Weights of a small GPT-style language model, trained from scratch on English Wikipedia.
Architecture: LayerNorm before each block, rotary positions.
Each number is 500 + 50 x the weight over its row's rms, rounded and kept within 0 to 999. Layers, rows and columns count from 0. Numbers have three digits each. The size before them is the row's rms in percent of the matrix's.

# layer 10 MLP up, 768x192, rms 0.118, rows 754-767, columns 96-191
106:516483520601520454448464479492534560481415482560427570533462426570513498468467490472504569569468477445527497417493549509446554441454481499543547522391503601466597418514491492517466560472493471432473547487473491490534552534511456593514591535464531545441512390535579545551570562427476469493
099:526574434483509564514551444471534527505508465581492473531564387468504526502516571555518520438524570461589602407500417495506464404489502469489508465499468433465458544524375472593610475409467506474529430532475494534414480541446551438564470532347556441493525553512487600521528542551520539529
101:495483487473512508586494578605566560473479476488539553594486543570490467466502496432484562484472521540510580570452565478476524537496525445455551567446450519538534546540533486448469482590509453540423465519407571418561463432502565542561542517539582517529548440517483543572372501527493390513
094:459485562448532466461514497424499586461380559520503467360500518518496532380481507553509525572517433479499492391444581444427554518448563458453533520476594501445507472511516509433471558467495487528487417562550576447595510439504466482480499525567413495474495527582486455503544467448478515527
103:593592517360488443519527486490449454484442497521520512464454375465621561459378494488461537545546536522469444489523506457496518482449439575450516478552506601503426529581504500482450494462486508568484518453373555515549474494523488545480472498534542509456521471441536461519526473492402530488
095:550474458416545536556558478521498478509527522521498560464486499425537550526538472461493499521444491554479511520483495429537607424369455638424527542547477484503434513549508499481413493499521564474518546484526622564511577463444413493474497572606595511531502377510452472454563474501582550483
099:543447489591472511447444405551480438556439510514464537503577597472616560492561545523523507519479565460521504420492479533528570491553458429477509512484432480458505494544440567557493499520643464460479478516544518440549576535364473464472532421536567475587536470557501486492521545449490402466
092:496511487604511486538531512551538465521514448485494408458455435511585447508487507506539515493473422493424528413478505456472548481446430431436499525538447529445665483455518546525476549521535534507461580501463518564459464575582516466416545518537527513551494555570525595569506464524532430484
103:521484467478465609486381485584528543527524510495470553454490487427399561573456561509487517515449452460504478443496511521522546596494655473438504388557462464486570420512458540521540454533395515517497504550440589419443453575556492434448380435500509516518430537458434411473498529530519535529
098:517451580535524534473521470515569561542478456500544477503563509597411483399493512463427386506548480539497559508511425458356413570431510614530542535542449527522476534500560580528521469563448436535518507466451488495534426523518601573490483379493466522447539500494567482510532518513510501549
101:514581544550491501548423428497555506485498589458531419463471513530451516494474488546410596529432534532488511533541446458503502546517480526479551520559599526445486497523570487459578561490471429536546493523488490529505446493441467524441534470488478494529452456404551614478612529523627428492
097:547553459478507511462550549436547463451470479464562519532501539465420558536490530440590528487556469450532502463520480551465494565463492498472440393412362438512398516542490461482498453577415451547594547515499541520568468423458595489606485523475421518607476535576459484505548540509636521460
101:580507511479528459497513561512459483514460527484567612490520509416497493534515530412491564547464523438467565406532544557487525448374516422484510470465479545504413401370513526519444394466565530501506460611446454470520426409506492456570525597443436570451503512430560519496526515440415491560
092:419516498518556536436463475534500578481467499534447403450454477452526440498481471517610416434431603526457538458462406459510477466486491564519480563506490494487588462421486492515437560475545532651526524602451489526508482495494538537448496522444467506496490442458560466524476487502463559546
# layer 10 MLP down (transposed), 768x192, rms 0.133, rows 754-767, columns 96-191
107:512458492462501581429498493474514503486503420538509520539552532418556555520517533488505455458522438493572538483457516563444467552486468529443465511530520500523515480460544509576644475490532525475469519474438537516556492551510498497449461477502567413510507360499473473597526423498579530480
098:514522496579496428542527546563480480464505482474588655455507459546521491566539455405420431581471461595488483477467492521530536508442482533468452467472511533491487431435542548550553528524499558486519573509418497485524544485505513481556553433503392468450468365510465546481476482637536512473
102:515527501513457543489460444548471401428492502488623483558507399532489453608477517552438467565513508453446506492585537477577476548511452438467388457521570593570532483499469456436560478527461578491544553506565520481547573544589522511463473549536546500497525487525543543541544539525531460435
104:497598490579409558560493552603488457537491514536528519627491360467486538436459455478510544538449495506539476454524469531471438476472508569509509515550528493511500518431465513541470545421526454408559525538447545499481461586540502460444435549448550478469505532500470602456558546582582423543
098:453482470562468561389544452524471503489445500587553561486614490472561514500446573484536459542547506521569545435535518546505627604469497475457532548460495509600475539461503510602497394535470467447491531488437547449476493531434545497536464413569553473394522407496396564486539457472419471521
104:462555474533484511481551503518519539488442591463519539543415495524533511529514460543526512565546489426449472473418459526467432477467489412592505521486499467556475552398530554474534487562433477503447502507551449518528517479525532584546515544471485529520456374429575530534501618500486477490
107:528441542401478551413521539550530428551532492465522564492437420557555558502598571477482524538542479513448446556509456457511501429590640538554404527438494496564497467500494454565521528413473508453531436553528527501470451578519494450477498605451503552477546392508475551516485596458555442560
096:538509523444494447474504611499532504446446466517421622500450460511535503419558542541527439520469496511446487511492447501513508439494506584471485464479479622501425555467465506449529509497414520475549481482514530577516480545391551456497533602425457487503610568545510569424615595545540531474
103:416504471501518564444474581425454527471517359490553508584545548495465496442572492529513465521476460487551494494473500450478560416432521462591574491495480565505470546525484451480572483424433479558527510510503530561502441584516529511456496499545489558485528574541491522570506513406470525492
094:509501490532465371564528459446526415496490508551556452420497440615470511587617485442496516436519501481571475452569481473547509483532588549509496548468519397548525485481509482583433486459491450442503501529478580506503572492512510536485578603490439567479543588493521440397525527396456504482
098:521569562503433565519486478542515533463491471514511450516464487434576492493416582570600543449486473680498416541516536521518483531527447495488438430516515442415509461424553535519559387449424580507528525498499553506566490513458503534539487489540423504455530471514503553510416455526602457468
103:555493476462475559543485457496579623421495483578499456533586422584535524530398532517440554476444557516507470512478524593470441512449605448533391469472426438559438405478426478489429550423554518539491507435436507511506624487466558457572523427465605558430457553501513499475447558519550545520
105:540453402546562500525513477438459501516547536545532448471532552454547486410471499502528497465449494574435567418462566583432437468441458547469459517471574474518413522447460579472465339411573562433454448559463496481463574532560432414482514534538477501560529563475602464435545503556559454534
093:531488504521472513460487465535537434529504475566572479553499471571454513524515587474420551594599515482385526540553478499509505465558600547502569491446421442433483497615456523458480531533423551476564473507426540459556424545476519521534515474436501547441611539483513499576496595605546519517